Weights of a small transformer language model: attention and MLP in parallel.
Each number is 500 + 50 x the weight over its row's rms, rounded and kept within 0 to 999. Layers, rows and columns count from 0. Numbers have three digits each. The size before them is the row's rms in percent of the matrix's.

# layer 6 MLP up, 2240x448, rms 0.193, rows 1513-1575, columns 224-335
146:572502452485499461457477429483601483507514560507416531473500481480485456498538433508472538508557538510424570484565487522499426503644584479550513493515581524503563504553550483523538427473520442568389388548539556441617477444494516448544483502589549466535553431594543421443530568514425502489420524557549542491460437489542474512589518490533
100:614503487514494458472489464368528437468537537548529518591529458403504586498508481623463480347540557532463542513481491437513479504532490548502406558499441580434551500443509473483535558572461535473527539554457583506476595522536464509577504570510546414480549431471519456476554473581544445484507514515423550535521553527484493490511518519464
094:462508481574558490433549465484499556536581483518489472504536548511473547507560476548465438517574518539594482441451563462538471461389424492455521587456452559466553463498452457507510542568413500443486519484474543517519512379487473455456503512426533507521579528491462525571594499406468530496557476503437530452433476479486419487553500484438
103:505545419473511517563500491530490522566510526426525520463503565467554518406455545574505499470453525449497487484627471467539421541518551516461468561465457496509492510520565486487530482606539521577502439508487544537478440495513447538405446530462435547499542487566510455571586499451512572379462405532611544474517523457488594542550525442486
097:512521557501568509475544506550494404408463471509480581530531452581458525597407466505494536410437476499509516574515495478529469487567468447534567557439600383553644628483447443495548507472506508555396602542437445492557460479523505496534471463495451512590434492504556499467580578450542468535428454456474434514388510497436452552502519470518
104:473455509546435546454552509455496434544468459544507505479525551453578473521553465600513496552486478505447476543558585445491409432564516509521391470414525522451532566466486546491575457430586473501469450518589521451528478533444520391521568486554443545655554520475525493466538633476461502497571572500484557475540559508431472502535590466500
097:522493466514483527607479444528500474504461508505546422484401365433519495466530456447624456521542479497500545488502554498514381560472536518552519598511469450456517516454529520509498468414525490559501504559486423483529493494528464524510462424576439413545426474472434518497401512543572554468441488438492544499530463387496536609490434566510
100:557604513407512460545428563505481480492487532496485440487428534506464509542589489499447551490478456498454554599505445476488506509408494533495467481481520363516482414532578459496513471480405580517474520470447546560519456445576474486577470555516553509441424570499500497582483508449431463513569401461528514446584549547508486513563476459532
102:491505554406542420431508523507505457437531460464550524505480403509464530507538470426473410453489492496377551497474484466468510439527488477547557423391443484490545547483450425512523513550504506504519513506533452516509550536472489466521409447449550464491414462477579450540561473526525424652483477428594531508426439534411575502536460599564
099:495470511416498571583594497569486508568490443544485504423540465500508531548547493513498551460431431437589493528478563456462464585539454480476540434476488531479619510519562522456488404459536496487443548417480475515513499510501429504560596461455451470499493476500506477500478484567445572499534494476546504581514476392491510566445508442503
099:503462434481522482509545576529422568417580538502623579548458475499480459487492507535569613505405473437472532517473547581545588473558502464478477539511457485465451565509372518553500500525540525527453553548446557502512461520515481562404574524524579509495552530502434543583560468515606419493450533426499530472430518487577474539487455565552
101:519515511468485504494558542490525568403490522545457541483464473495457500430529429470502557377546443423470501465442517502522506527527531498439540469442409476522511594525492414556459460416491532560383408534526488457474571396522475501432415474515474551451489479590535557526511540526499512461490528510527463473555461503468492510428559481491
106:451479469590500552442501495477552509503535536463564474492485506385490492576540550511505456570429553504546441456538508451478468474443492565499495444520558508503596510459487524491509554469638516600448454529549480504530467578334541571541548513575628496500526451402467478347474484493467450440566500466464560618503464510475478507501574645567
099:523486462446527454603486560501508479410488447495502535464463490517478584464397586475574459493475459447455630503485439442487498467492508519540517473420505500523490574506433513526526537512457445519462543565479454600478511557503508486588526487551519505559477545422458439423506455521507447415434551536448499498504458504501545472475562509535
103:554561522495510469502512600576559465476470523437407526572459590474486449482451636529470468527477410473460465518443490523562543490472553471471540458560569465513557456536499475478556457464530547499443538465470544552459490538495524460527545553492489483467517454522494556463503454497480448540429572593472531504540453499418457547598590517407
098:465485455406509485515378477499520513492384536573453545447513428484572493549551539473529473558567524508541474600573427497480497501529502502406459541525477499472510460519556493424528507491532515452446501525559409450448491509511501495567472553538476485502569483578448528506486465438474481371499527539509527527466446533600558532560445438457
100:586473452495585506431491574493460456466450507441422534525451575376511520609499474477432486467599502509368453534515427483669534521398511487518592439480521560489476512439508583512456548489556540490575504469547560515526500521549504511552446508493533424442539526498518521544548552572409558450464473417468419514498447550515540448574611568494
096:503585433527492550496442516444476466558456445489489431491551535488595497511473457392548520528462511522516424479446514481522481527531482510537563472582528505459396486470436487535505462533500419464508467497553519463388529510495502565559553494499404603478458468432495480609458525543508528516491455478493500506515581487503502469417489481477
104:414483509480509418500452509454599520510465635483512409491567457490438492504519533547538410447430388578441497433548447445525583562547610417433502447524482594533503511533395453503534541621560507431474562482523483555510557594513441494491506477447482492412636526518477549466545527479504572488549527430505512390472447515609486542494585514471
095:526481449496602509430599555386531465470500553472462517525478442523475492449597552475556537465438509608540506493520529490550435498362470537512486546569460453415520500564470519512470505548538578554509462522516572452555530528562527393631545549537502547444488460530490515523494508465439528575484495466463591529522541509486585517523475474539
101:499480468506449488505466458510544478479455478616524517526571534430503547473421499501427602476573441518482549478431411561499492406478453462492470475532439483538510504495537563539564504531553506500525547470388511423597574492576499544476457543560446480502553586507506500412480540512535592476488539501433532553558521532652647510547471523538
097:514529492494613495497460515470568432585441416472487500460501543476558484533536439488587518486480545548470397431576456437521454503482479450531534489476528547503501560404524529508566479522435533472499558498388560497543427460559426434629521427564492519569463566549556489520518521500518416438489483415506558503450566451518511501536392460540
091:533491489474535547435488449482559505503461528466547523526498536427493486483426589501505479476518405469434474500557533502518507453587488498526617470434559536515526522523484479467507457472563410434526466509570537506566453548407618413434523455521537571596585490537461493457499417517570462485506449444499529471480563466538616572541550524597
101:504500474504536553553431422546502399478542556537524472516615493366482520476553489454590466437491532452542547442468442531495537516469509540488454450555484491534514495555557525589458449509554626458492413530407535486519580506539386498604489428511358526347526472543432415548519593480464524478495492551496509445545622495573478571456492548514
090:483466425575629587499472434510580444551566457496467547467484500512555527461555496589494536500510530590493541453507488556561497509500585532534525473530454483439448594537482582487523549511572551516549425530471409566566472508423503424567493568537470466517580513461493546437565497526431500552504526520479485476609467551630525503486531527538
098:498562442537406582516506490468476412509552543494510468600466502529601415516524528467503514459494431451471526441542533515511464549521574501510508510573596471461487557557512449470451420460560510434500515512491518433421379538496492480514418383455496439582440556434410547545489477528520499579532438550614422538385530400499486450482496522472
095:436477515490547474403441571520460476447548509470495457499472451427504548440469508572548594500507518581574452518534453547520468610480503481472508563513532468409501492384484470553617452459508439485582518497631518507592493459560544495517469433474429522545600537460533523445549519509489507550523528559499476417556488521497551451538460395523
105:495486575571439522420449516562555519507514467462511547465376416516550555500432458534474593447544469511407463479468481547487489566392538513564504562487413552489431460453511508628532520488551497520521557459454497505480594451468542497525463634445576512522502534540556524493517496568495412512428500581557471503630416517515511568529489507550
099:456576460449564542522575508423407557528588507542468488455560479555571600503569495466496480570515468506442522484488446567486614497578493553480551506499518533518529503578424428479414484616504512411446480419440555419490542462503482506486537490502429512475426489492457497540430508479449546529438553545510444518440539506511430529485523517606
095:442532578563440444445513462421505483580509504408568421543452433594535482557483524547527541509547398546486571538472512582489532516461556451428471464495522469546509445555512407529537548638492599585403476507396525572522557506500456541481371546516450584454551438435464517532446480509474526486479486475595512517555575489459587514562489527581
098:606534414458545546422430558521530541539436530527579376438498491456493420490519421539442556597493526531527476428487420479443463588503478493406460525469457496436545480527516573541450487570426516523503486495477536522510576505488488518477524538445522540461521496496565503564561436596517401479531434480512519585453463494554404586532493527561
101:582543450516521437519554489546524546424557498484565507426641533548596526463568415487430489496463455476706449523480462550455450566528515526456428565483566401440566595488568528537521479487454437531446435436386513463472539464454540554482464459487619523519468505467501552502488447442506497492447605531507373537460491512525515505575466624492
180:546454447522503574425444436527656474514521499486383494527515497437510481476551443499444490445517497524441467448551545501514558496539515519494461507461608502465540510501512523489563446481514442631450478609524581471564454444504579449556553453552506483549549441593538465407522515499416508475494506565514477503505486449547525569574535514540
098:522535454421394499529405490568502567512542565461577558502553575502479464477428434455515487422406408581416531468507463496550491448516562537544596563544500436483536546458432597528533437538578500525465504503501489444510549491511570433477423491524488517483445509503513431480537512454569499608448445495552500513441482584552545478508413495612
102:511550490530484525475497447582504583429413538480449536537461505496504491512464439534588538449487529501522514507496514472474459387439513416484560501598505503417453533467503540565456532576525447520487533537436400489530493545549541410458491574522495482431508492563491564376410453441472523561542640445588486547504500496517407511512530437559
093:597458601547447520502603492522458478606546403499532539484435559469503531520528572555495453443525503460508549519495432502489474581484534517486520504493464511525476528651503566446638454552451550550579475435500472502575508475459506507520566450442436455433450527538469460505491547547562520448544573479607497551494487437508487469502532402525
097:479448520526446480552528570532506372478563524468445524462459532491424439613468499509489400443488437517496533547496498518493539485517546569531510467561522431464513441581439461553461483526557573469550548443448551471527518502520426527483526520380479585478556509604502537564589434542609546492495584556564542478450521452555569442496504495464
100:496472454480460563486486500530491475542515556521477556539422578549461510475523630583578578427490540470520424542495534514457512518494493461499573516498542618583581462524510393461452623527438467477511529495472465472526454533568522503431500508546505533442575527461594518457501434511481518517448559435420500563472520522457535535555465443531
097:558504396512461545469456489618503499524474503618521476529546503578470417488494476542444456472522419506520569541527495551553494556485478370526510504480479495462609506528569422484548415464438456505466499533450492438464605488445458448412531442485484456479528494495549486577566507563458527568411551451464496454514578476452564463567519561437
100:521449475560539434504491501550490561453430460477525528469453513473505430437542470527401531417438541470471518472514490401535415440455526509458517475476436537521555532516573519478541549466440476554462463508559516490437635546469599419501509613517492485438449394536465650587423532535458469534540543554506543445504475447564553408419443538512
095:501488481495606470429525473615523517362442580522513492500452535568448531545532474504523546445543526479485408539497503446467499513501546519575493503613512526521508455564480433547448424548481444539569551420493523506549435457432520537503532486500487547500516475553537453413504517606406496564536550457399474475431536450552510467490431517444
098:533522509443517502576509599489452599447608479492409435449474486498534492478603557504453494534491528508594394531515502460526504508473575529505551413492487540530510466539440560396543406501573533441507667438505511567519509509479485383574426442561484493512512548591499449564429484537503482492489481439517548461477512552463607493456539496461
097:456484488437446514568568475492460474463507565503400553425556486442438500576531496480514504525517497513436470468463642497418502468510434535492470578391401493429444487433426476514530485556522454529461487468531639510548539468577534540478460479506448541504588423562490543470587476465445540447505510436488456433474582524474503485505506535488
096:435443400521515544396557441476518484468503389619485524453558489524497431558479498527474441460519496520524539436476592561611479434434523584510518464508572477426569439551527532514517533490517443518467590539475551484464567542521530421512489552540469431469439500476394469485503495377498476546474552435623515497593481444427424457562493529449
100:560441509483431540598576439528510518473442549505548555481429481406534423496464487435520473493465489562572467447485513529460575506519491412538512536545459390558493520417463441575543532530449454554538490505502552515504524566595409470495567523549501495478432514622445514520508408489428467529566478483531480450524527531548502530478510474503
100:638536525546545412411524549457555494491447552541533365502526537500499540554547488434501486458511484531481503506420445389370556563491579516488576578572468578652559501497460559500503430466434506538448445462512468556402482491578499445437500472557491498499443448557410535498475445522545581517470604482466516423500520466530404563436390471556
101:571483514423481473473449399502568501401489465540540549533496424464528494535442527529532635467505481524508620472472524491436489478514485436545516390529533580496574482527513486427577577570560545494459507518520517478498526483399560558557555452390478551508539480447456389436419432513463540433541443495568452501514539496410436615547538540476
097:501557512502558551483469406534400578435597539505494450551444458508463430582442461472525490484467533494484553494575498490574515531385497470498444607619486605510418500502566481521498494428430451457520405482365471525464477518535485377540491558427456488559579474456524552475454420538529481414492559450409598493477547447525455458493495533470
091:527543521408629472505621571482520538419464541493501387493480451520527495486528566466462509434447527520565413507474512548452464416410526565480633582521489489455446447562542583489532517405509411540433526521517481571586498568437534473465536423517552511527513441474542437485476536523532425427440531553489484438483438501539405438459566573454
101:502646471494432572480453482450531474405542530500556517461538493357459471539501498516571474501452416450505515478495493492501505506559417580479508627529461465414541477479413456469497476435514492469456533550476421424533422461476468476472514482525520406508572518520501557467517511511508584515529469472438527562494461433433459443573525517489
142:510468484503542540414470459556633475471532603476416468518508479430482482435576465507455560475487520477447525437566502494482511449592555536480479501447588500410529538516483518534527386398602486623476388530558519421594427434384535437550503499513453473626596432602534468430537482461442515493471511581576467557442500538542517503564528448558
098:587500521494493565612449577556526521530498441417426564493532510453408479447485529492475359527518498458496546568534474553481587488534551432464496514538481475522396404550481569547543547545441484483535574550522530427518507449490503452571517478486488461449512481465485417478454535541591406534506472542465434497574434445447526548536461552510
098:507519474478460551500498502456502468491554517472415527511542536527508446536489476511446395448543386530463453513473527411516469498491442515444448531546508452509525557466431497501465420534505498563374453574481546550516442517495555518491516500519615547574492542490537513500526467495504429511485491528517499436560434483478501506600486486510
102:540518539562476439495541554529493555469501442581521471512460444603513478463552433488484513502538522474541511414537565454433574488529484428487511491543512526405467571496508311570453517503509573554481509525527642450516555518489387438502425572483436416599501489557587452485512451505481536487513440557489547564508499553530441565524548508539
101:504467519528465496505506454551462439507507406504588564501480451492462431481526557476553546529500442546477447513541490443374533498503599586474499472422521480502543549506535519502430513426434492518412521505645535508442594527499489496473576384456527451470423495458468462529511457520488464502475561461441431539463388425533486560433452514461
105:493539453516518451367522436576445467450482541494489510490459599546525431533537504435443508494526426526521473423507441508425402556490519561543500536532488521466570485515522495540544523485503447626497503598557553516460471526463608521493597464496560529538539478435487481504471432521501474547493585513466475616624452496498452518561515381585
097:501540502532508479503495540484485550460506568489557534447453478602525515517473569535486489446526468437464393507499493470488532508556416498551501465531463434534508497422556489464462479502450469475475514552575485457533431460516473484557533498558531445492494482572568495512477421372601549485500435433484471567440414480440567489509516503468
096:489473468545535522528590522448613518464418467600579536452491507469604446430469453541488483419479524593574500361528448516456433396473435538532515504451495570435547425492578450504476480594579506514503387527534508453529570380433532549509579506552524478452538538560434538509531472475533501641516471582484490496475545489604487557513575557508
094:445592518418520513526495513518570536448428477475499410471502508431443482502481412405574462544470515482411486542567512515430508639537565491540511462492502500463497464519577570444442512418586465508436557532518503466381414500549423609422485530522404478483558483541560448533584553549395440470454563586455521506456475625488512522494487536401
102:525660468454546470420516418515493536527471495509584514559538552473501538460478483474497487510531480529504554500492601487531491404531548526449500459515519464515468406540491440433559520506454480430505598500554501448460396520474572472535455575508548528549452444456509491548451509555454462431490537509495530569478518454470486474435491456474
094:534434467468460473512509481523443588513511536401444518439571563517476468469551474475484399496520477567474467504505492615429504474452514491505526507497446442460520526451475535521506476432583444469512492420460508470471451526508581486501425566515422427564532447450506445468448530404612451469428467452557560541568492492516560382498519452467
098:437505539505494518558473567462476511496445596477475543439442478467477583475510503429522510540576459485454484532506495507514506627529496483452502516517575436459455486521485492557512475448534555489442458477437547612473497463489517427497459566554550502568581484562453515473485491573427474554494508444385492500534433498467518526454547523430
100:474478504413601521575506473497501534461458455486520540546496517512574490500454508452448507465535479376531436538474517478488468487482497564482462528551522602471405511462456463503472458568428469562512485596504474543533511420567486512515477566491507520485438416575499464460554392444399561477483459552585586526525540457531489462493526487493
# layer 6 MLP down (transposed), 2240x448, rms 0.138, rows 1513-1574, columns 224-335
112:534462519418506545486523489545539477509541467418542542484547494538535455470502547523465469519497498449442533496542510502501446466511501473443525459545533507463482533568478476486499389460508515514447464531466539538521506506576516500595459456523535441511542545478499503580547538533487491464511521526482499476500493516571487561537466495524
102:499509517530506501587447500484536642483481437515539432608516416527506498456500567476527508502464642514472596486420498464438481535422549437498484489461566524454483590479488564544487460520494549541457505494483487557560468478497519505457528480551417532535513412482623481550482535509523447528529540563488417536590549542419627548482513513493
102:576520459510454587484555497513514527519485541513503504465518426464527497563495514535477490478535460467412540496477459593511509564526437459519486517461495420518341482543511449478491448512494516547590467501550467584500443583439526493509453602462516476523517568463375544612470528468478445568484513540473470576460530526466526517599440547473
100:520481587578470556477531516487595549472459542499479462433505534401561517470498426552507564464488433521477536513532476573512564378438524403484522506556446439565481483605504487542516523574437476544389555483538570504502397524505443504428463492439468486590522478558564588441508517503624422477527516440544421576600484582418531469528512469452
094:508412529654437505575463441531469543456543403476644444560560483589519471483584522616485474523399505456544499525575449498522504534437533522469448582469462490510527488522554410350507557371410572599561480409511480570401571491498520509483480489496481460572522518417503523529492450467549505486484474373550529508601471526414476474515478460499
112:483531516488498548472419495470512541472517515522517498591512450435513516538487546508543429433472438467446467633535513545567520549547466475454487568479562452478586487516476458536468496566504527523380559493446500540549429448553492496551509465523478480534505529563522441497575545506502482528462551465497462531502541554475576508548586414538
092:528438488512481500405478448406385529447609471469474463460515409406512532539392386484456534474557542423494516517542526485463529520554569464520446507514508480575486487404521499539524411474487496579537496545476473423597573548494513442471496448499573423458506553468477518480571494457550525524492528478459558409554467492460428501536496580434
103:463523485549415498560473532376541466497467490522498555537487526523575494539477441498479482584534468502493495477542499527471411454506579437443528461486426470524504535505517580486526477405495489475515518556482460519404419451454533521510529561503531459479423464494499487530534531447428483541495418474545457505514461498453466617574493489546
101:462536569535487517494437458453526493539493439472467466531469513495489467460458567437517408492470448595479476521546542547511474521578568477470492535534504584567462545516495494529477457566500509507424525582486564515476525464540550482558518475546479551507501468505508559597459476474426466485515534521388473425461550516537379520484490540483
099:531534524472520499501533488461488519520591546519549523500489562466561478429487527470505415469468429525512518470373579585560458426449526517525550491582511583501467555658507495472543552408503524543555553482518483509520467572505473513505456492543460482498487645390523610466449560540526442542569484603485514476418556565502422516550474524530
104:544515529518473439445440629470528481413446503526546499529505514567464442518539454541488467552564484445545490467465418572519556517447523512451583508523476545505495542551499616485538507533456503458473521500583552449468490445501549583524563428510599479460457522504507475481522559528483461458498484521466495556497500556527543538467442517497
102:478520417484429501464507506535432490470489437605456522519542465562522453556451607490508470470565484484501544498430494462535523439511639416489579485535489454512465550515458491492532495547424499468527549533445476520430505524473429514566441426469547508441458499479536443433620505427559503539625500605536542480468488511491537493477469586485
114:473529496538502528444502458528436512523561504579483471547512517408425400501629502479400443488501464526465426499437469415490514444462465485553560471413531572424483525546477501556435497455536471618554455510483530470471597484485520505519574509553578453539503448447554513469519559459458471397526535481449551540498646471516505577542429580575
096:424573464478573496534554417503563503532541510513648545437401516546517492446573488570439563503489512568475411492494557545583510437613457490431566649543509504526430518506513509587589539463578492550552559536463538453542553436447452466444542472426506531483490468561509488468540476501523487633545489499447519525574468525462561543511555486482
097:542409493490512475518444559517516458513497516520440331528476508559410591482529500510554425492481531613501523464460462558469522543578552531439499588489484599529558516519388504486482484428438470499542493543565398528469447458512528538547402538464463527512401563492486529511447491481528480428527479564450607414440559422543513449566534602540
098:579459546462499464445431576481545490423562481434553542476522495581515476451521554448461529441459542448498464505483566494399529547589474439586428481554456556561464465451528495510546526509405572470503498481427447460529459512620546538485587449541423616479514513489546458426533472567518516408446536460491443495560488551477433518485471538449
099:450544492548445536596470562514574493458440514541472465505418557497549507563467455533469479434488501527545483538547479499483569480395495504484540491478524508494521445525473521542579455474538534513576579538503456397566547494448532481527463445451497563474483620449490549479495565572510566482545461512542462534543535456415471618462495454413
095:509477559570525489549467518499550460466431473564556482423608578531535432434485537529567486490521526465508488564542498424574611560474490594472488551559536513498500496487543486498437547467477549495593491433491397594491526501536491544437554448508516573456433483516559527517449438462561522500495470558511539557437604550543517556536471555525
102:477449521578499519419462508501558502537561558519422561567544499489435420479455528519569460521388452492500618478511492513522522493458484485483521465455438500580506427560539501569519476463560513476574486451491515650545541489530543559537488487568550426457488534447531464554545438483508540529511524444587499565414447501460492550625588401472
099:534532454415523578546366506577581569533462460525579529468552535570558497558530531560490480506488529464438468616541548428498449503544429474525503486544415428476475543590467478435472542546515538547568477496524456493410483493432552488471549378572498546532465512558496486486531464479536492592489447513465530508479455443478476419444487529519
100:449483513477443594601608575562438523549475452516505520487485600463501417513534510565556521609560526512491450490515480379496450479384502533511458579490557518491472481485465460403494531515516529450470464528522454504514500566457534461494516533426433425533497523451535465473501550494536528591478515503452557593430561529574441461518445459494
102:382540538505475468446498422548534454390517471513503475630477457554595489486517482438475525559565606532452489543519369552454409489613505511518501513473407564492478609540518530501500533449456485566533480635627454451533504521577508537537490412450435457529474535541458554547400441456377535461525517583573431545510436496556456465413529604474
089:524470507488634567496531517495514468484450531498539560522526557430400609505554568604484542517505486446525571504528505496490534528576486498487494465470439528547392578490387504499575543448611539522411462546523530514498514530396508482524454489435511575468627432413464530517536581488493566516561523543441505475447471469484491454434468506528
103:544530565504532457604514402409495519536528509588564457439493495567476590501486518524498460582444470482543433533492500469524540536488482473534427541472518421475570443506521465483502478455446490501507430488484448515491527554420514492373472537490591503561549540502511514494580519555543441484459531473465486486520429554483555479499451423450
090:414511583421484506429484460499548468491468543484466446476522526464508475467544552461569454499547579483491494390531515511483499408535529456495570509406382494528516461421528475457431506556530494478450458437472444465392478498485486435513579525504520493470441565497427534604549374556454460469515577433430525479425525552504441487524591586423
091:429558466448555430536569495464438519568499510433467548463516566482470510507561519431508462502488524452515502601541547483533556480503456568405474543612455526484406559397518569510489536599456487517495479462488513533464546518529565498464558532452493530526540515454597598543461549460511563518512470489469580408485461472482557575477545525583
098:525474508471543557496549520558584527539513600496511588489509547437480411505388492444531521488478410500546582512517498530567522525472359546542446428420442409457535435550486500511519453554475510525500457561374485460488570429538594517523555533479525449531430547540511534532489551437472542476455488475469389432508485528546507614462496444537
102:493469549564443475431550562585536533584498537431549420472625600540562497547516480488508500530512520500518437472533552473541460548466562499449546535484450502470441552453442449505441549555498443513403551474434450412509511486544420519568447588509473486480506456541440606456477443468516506457545531550427472488512580560444433560566413499480
103:524555571529485483535477515476500420441476525525463540549470449446567490506404499538400469521467520470532494443463528460560540535583422483541476540567472507509516439468520482454477436495572590443463472572477607488575610457491520490454488594594469493513400523502534531551476533586444489473460575517374417493503504508539524502561497391428
098:485560500523468435512520498415503483569458501512471483512451509532390536470501499480470507496489432448532538487504469459590517440457466467575504524368459501585515579543544403408500467436461399496461547468567450567511543518518467480538521550488528476495539535479481573473433544487532417518510499514485459590489476545508516531579444538435
098:488519456480456426516514492500568509397401438450401476559522457525590554484524499488479505511402502490558578637496545511442513499464461495448485490475408438509481545582507490524394494576469559463556599407417448593451458510484594472444542500541409379489504537561451424534413483510475564456473514459498484502430558573429605420493504504451
104:483555470494479385542480548422480448490511439542596453511573492517527509521559435586446471505483544506562411506475502552552617411509457513538516445543516569487424485421493571474434506484486512444448527446512585483488545527478434477532454464527489503375515514547597578483574536539536476452505507520468459535515595404567488508532501478511
110:432495490538506499448525531513538491515509483493469461483504517588541513533485535533492476530500441502447432457534549465549477526495469479538508495501452486578496492537484500516476470519486438487456509533531521495544528503494468511498496488445541487616451540493485473508488464497496494448470533466501552507472452495561475490469493512537
094:451521478566550482377583476441488453552448498487468413583420432530411593556579611477550469556580560486570458492530496585487527510474428491428496475506538535481494561511481466505568529603442462555524524569558495481512504485533468444513476534475444482541581402474485470462554492524517452459375489448524517542455541491497540491464496461441
099:430480504447539470565543567491463491513472612569438440394409498458487536477538510461459471424523536485440510540514474541519521439456535510541540619512522408589453509449515549416415505579492423527504469527549470574490518534455620499444521475539560483460404486506534418550527499542610568568519465455473470530507580467470332525516534377489
088:511620456486455450490587583536487516433461456543472621634436555490420484472414515523493430581467466561474507408470398528467449433620453435539535503602481466554505550499563433491462544495554507532570464441462450644531485487461483490524552552466467491440414496495517486531521397519515487496582430551521570483542524464532491457504460539479
096:472561506422536525616428498557429509515484418621534536552494470592639519492502501525505428535553496626500569452466546505569541416430504466498542565521520457639568561501523501539453507418497520510483536513508409484543467568474497471500542564498447536435477506489539492496453491515564423439461481425523496518497572497496439588425561509488
098:502507463410522446517512572400437514497501480574484491432454479497504461592519499418543595515428534445511471522387424535560521469512483511461490548493466436548544480498645496497501489474513442554524578486491453481548600482509517507492538492385565533516575499466561541554551503440506587479414494513590464534459468474441563574464467482541
101:568497414462434497558415436541484439444454588526525528505377498603541539466529433430456459510473574461437483459425506561517466512477477516428481461483540424471492476504408475558531449505471501542427590514510451499496561477558500439472509584476431428535452579419415497430528432499527552505457495521541489494485513583492469560553541530473
101:522486449499446545483513498550517562500556514472461461494561574497572547528439526505522587539537453439513587522539456567586419488489519529407463478461458504430487514476467487563386550472464581425538408532463549405479500458525470534482523530502571501532569428502532540476463475555527380533514454526452450442462417507501566444483607557484
091:472524484552453447563502544451435547560484466611565525603576509506557526441537574464438513483514578493578607484469513551484518442490536498550477518436439455574601532476531560482404556496509566551435460571554473490467527619573475530468439547467565424434523474477550580539401448445438448528450472532586459555513484546484500477466594483419
104:439478455561480474506520503414525526498496463502544514506521479507450525485485500516514380451521455559484460487431451488526487561504488516494477472600539439489609431513528467468555503494531563400511456545586509552534508495545609486522454484505491459447514440507526517505412647442539476445486608487510520595535485542502556491497507541431
098:504431456518512535470458504540517507581448502473626465461501532538497467461464447503455472461511488490516502531505353501527528524564433436523482509528511557584522531507484504429476514492559469490534453504461359478495470413449528456564519499484571429543443475449565409508463517540501505516557387582552612602546504490524565532465538579522
092:534457438534519494542458528435507539585487534606525507551383510428550477523578457459467538544487505611413468444518623427413604478496494462457518518448571525487477443450523497545486440516474477483421461533502457554534547568435471448585582587470573474451425495484538480552509527509513559476482482442417577551539449434541567509469521538518
097:494683528516505465425600521489474458515472436490636489624513438450597389400418495457524454532496480552518478576496575548557435495519526452456496522473394475484412506443525534555418564523461482416465499508463560536532545486540612531472577466548415537449522495477456392480524478525524511455451510580573508449527533489552458555463440397510
102:456444468421481460518548461471471458449612459390432534494541497511496531486512520576500478608521529520565402505512495507572525530514523515524515447449509502419592457504532517438514452504471466553603469493493510481519562479575553495526573548507406477577511517506516513480448529384510548474483392431487402399536514524492515602546423465424
104:479450434519475406573436452482604467468527444450514586524401466495437546520450577570464431439447530511578501503494530477481461430521536417587537425501506485564525589511489514414559494464574529454456491543556523636445473547655539493545516478458471480512547556557555531546522525510582579452504510508506401532492549621531470592529440491553
095:575555473506485561524482484445523420405448484538464544428470402510491514374464580458574477487519458555441567539496524508525532445509531483426567503444511489439509507421447581476529431491481439536517507518408553471409427516524548539453546460491512477543530461508455603489517537484543420553514477520520544441517440494470505515420617595420
096:461539507601474543517503463542553478490486603534468605544504540503528499536441517440474440538508480432478481441475569451547520444554421490585487581501552537548515584452379466478398428544471551408527581533478448521494448537493517559529505514513498507522530484512491503552491462440473447542536521435496489482443512546450486515563573528441
099:502402556509483541477490415427532461435499490484455552504443458467531363503466562424492526509562490491461478529511522480525505522368607509479500471489504421580446509510515577533501480493501557483490491445467562510454511537587554523423472454466573500443538494393504443424497460484502567464516491504526458479421418462654426550493447519488
109:482520528571440466528494531468498501465514484581508551518517523499496498537523584398528498456489535518533516512468532598531513452435542533538428510548484510541512534525507525545441433484459519448409511468542480506482474503531521558579447447472598454484496496470574463589506514530482526510488549568439459531478446521543530462499519477542
100:546569474493512463535550478417552484438440568530543534520562528405457532411521520506476514542501550487436494454473556437514504485468443570481462502431480442435556437528492407546515485475577576373505493494420519551480513457595495531475536499626419539511517474504581479550560536429483474513488494509506522480583448528537437491556497547514
092:461560500468507552401513529468479500535436496418506503478457492455474494546500604567541447505418540542507466415533519467526532498541484525547484525500501492500485519536507512516443463453443455514487461469415475527552527521462465394500510458511618609441560493439488487411517584546504516456553499428528504473575570509468511458396512446464
106:460399541583567529473546555451422416481493468456497514532496505603527447508504519556484532527477576480592447558445443549483463550547499435551511519458476496457412487435533416429531513605504622563500561442499466484493625525576468438576495528487468482524498496475484484505567502512564581517500553479540493592487516519465537478447529385383
099:517505388527502563464541549527463427560555507550458583505441444582479461477541551350507523539539492488503483523525519492562458556431552537420498502429420542527466565489459527567474492424528572513459507441480476539533533473512490543514437521401397421436516451519558412441490481439522482437477412481471435522476472539432477476531512535617
101:500494506481518479531514466633482567552510512527558537530566647592599417457527532454501509485497457465415485562455459455566480412525478505457460461453457590535502371571538551544515513495685480546482470604573522466503455409453575528492609511522490549545547460492530507562424485488468446589541440452551526525605474535447525469562505450451
100:483470603491478511475448435513472403487449471559511545490471457587425483543496457520581426505533446409480385479530461554395518401589504504506457431440495540486474535500525595552553509555500540434507506460554501491512488483419600479470524538477461506445494427450514419550494562480538499449389513555489439536459487483539555480538460572506
097:546531528487550499489468483650522447426569498514474586532659518577483567508442428521515475519543474472471454456450473466495478482484435479500525512499473492482531436508499491515509522506486560507480571491450569523519484532392488448444407450503517471543404544501512441443569459496514497435419544484458465489589436548460487583530483533489
093:573475522615564497508470447486496520425520582550395558482534558554488518576490496591468505503471491559469513487454509494522554524513385501457555418535395465424599500466595550421460613461406453464437481467507536554640606527427540456544497496473387505455549427468546536514503523471428505430472448493404486458505554413398463519563516522579
099:492506527554411514509481609522486442486494625419452472520453505524496485470454544415540425386467478353514575544527441595623431415573494517488467493517538499425567495541500432522463480535499501474579410489476489544522468496490516552476463458513591492491530474513515556360500450502365454548520528538408505481494519528514535547604461435590
095:520537526458437508407474462520529508443497501415527484476554516514438534505506523437546436447590423494489537527433401507489562445427604495524413460535498493601467508481424491472494556387493571448458600399527518541451419557525525475506515583508452469414508437522550475442439463468580465347519517477468477480574508529522513487421502482494
097:512556513584519443446619487461561556424521403538529531533535517564448383556448562520527458441481577502483508490484497542566483511524505525421499410559519586527531519522488514421481557479464581516504520516480463590474490574494473468546465506465564442471431430481475469514524534539504572525457551569509525537466453449487430414525520514544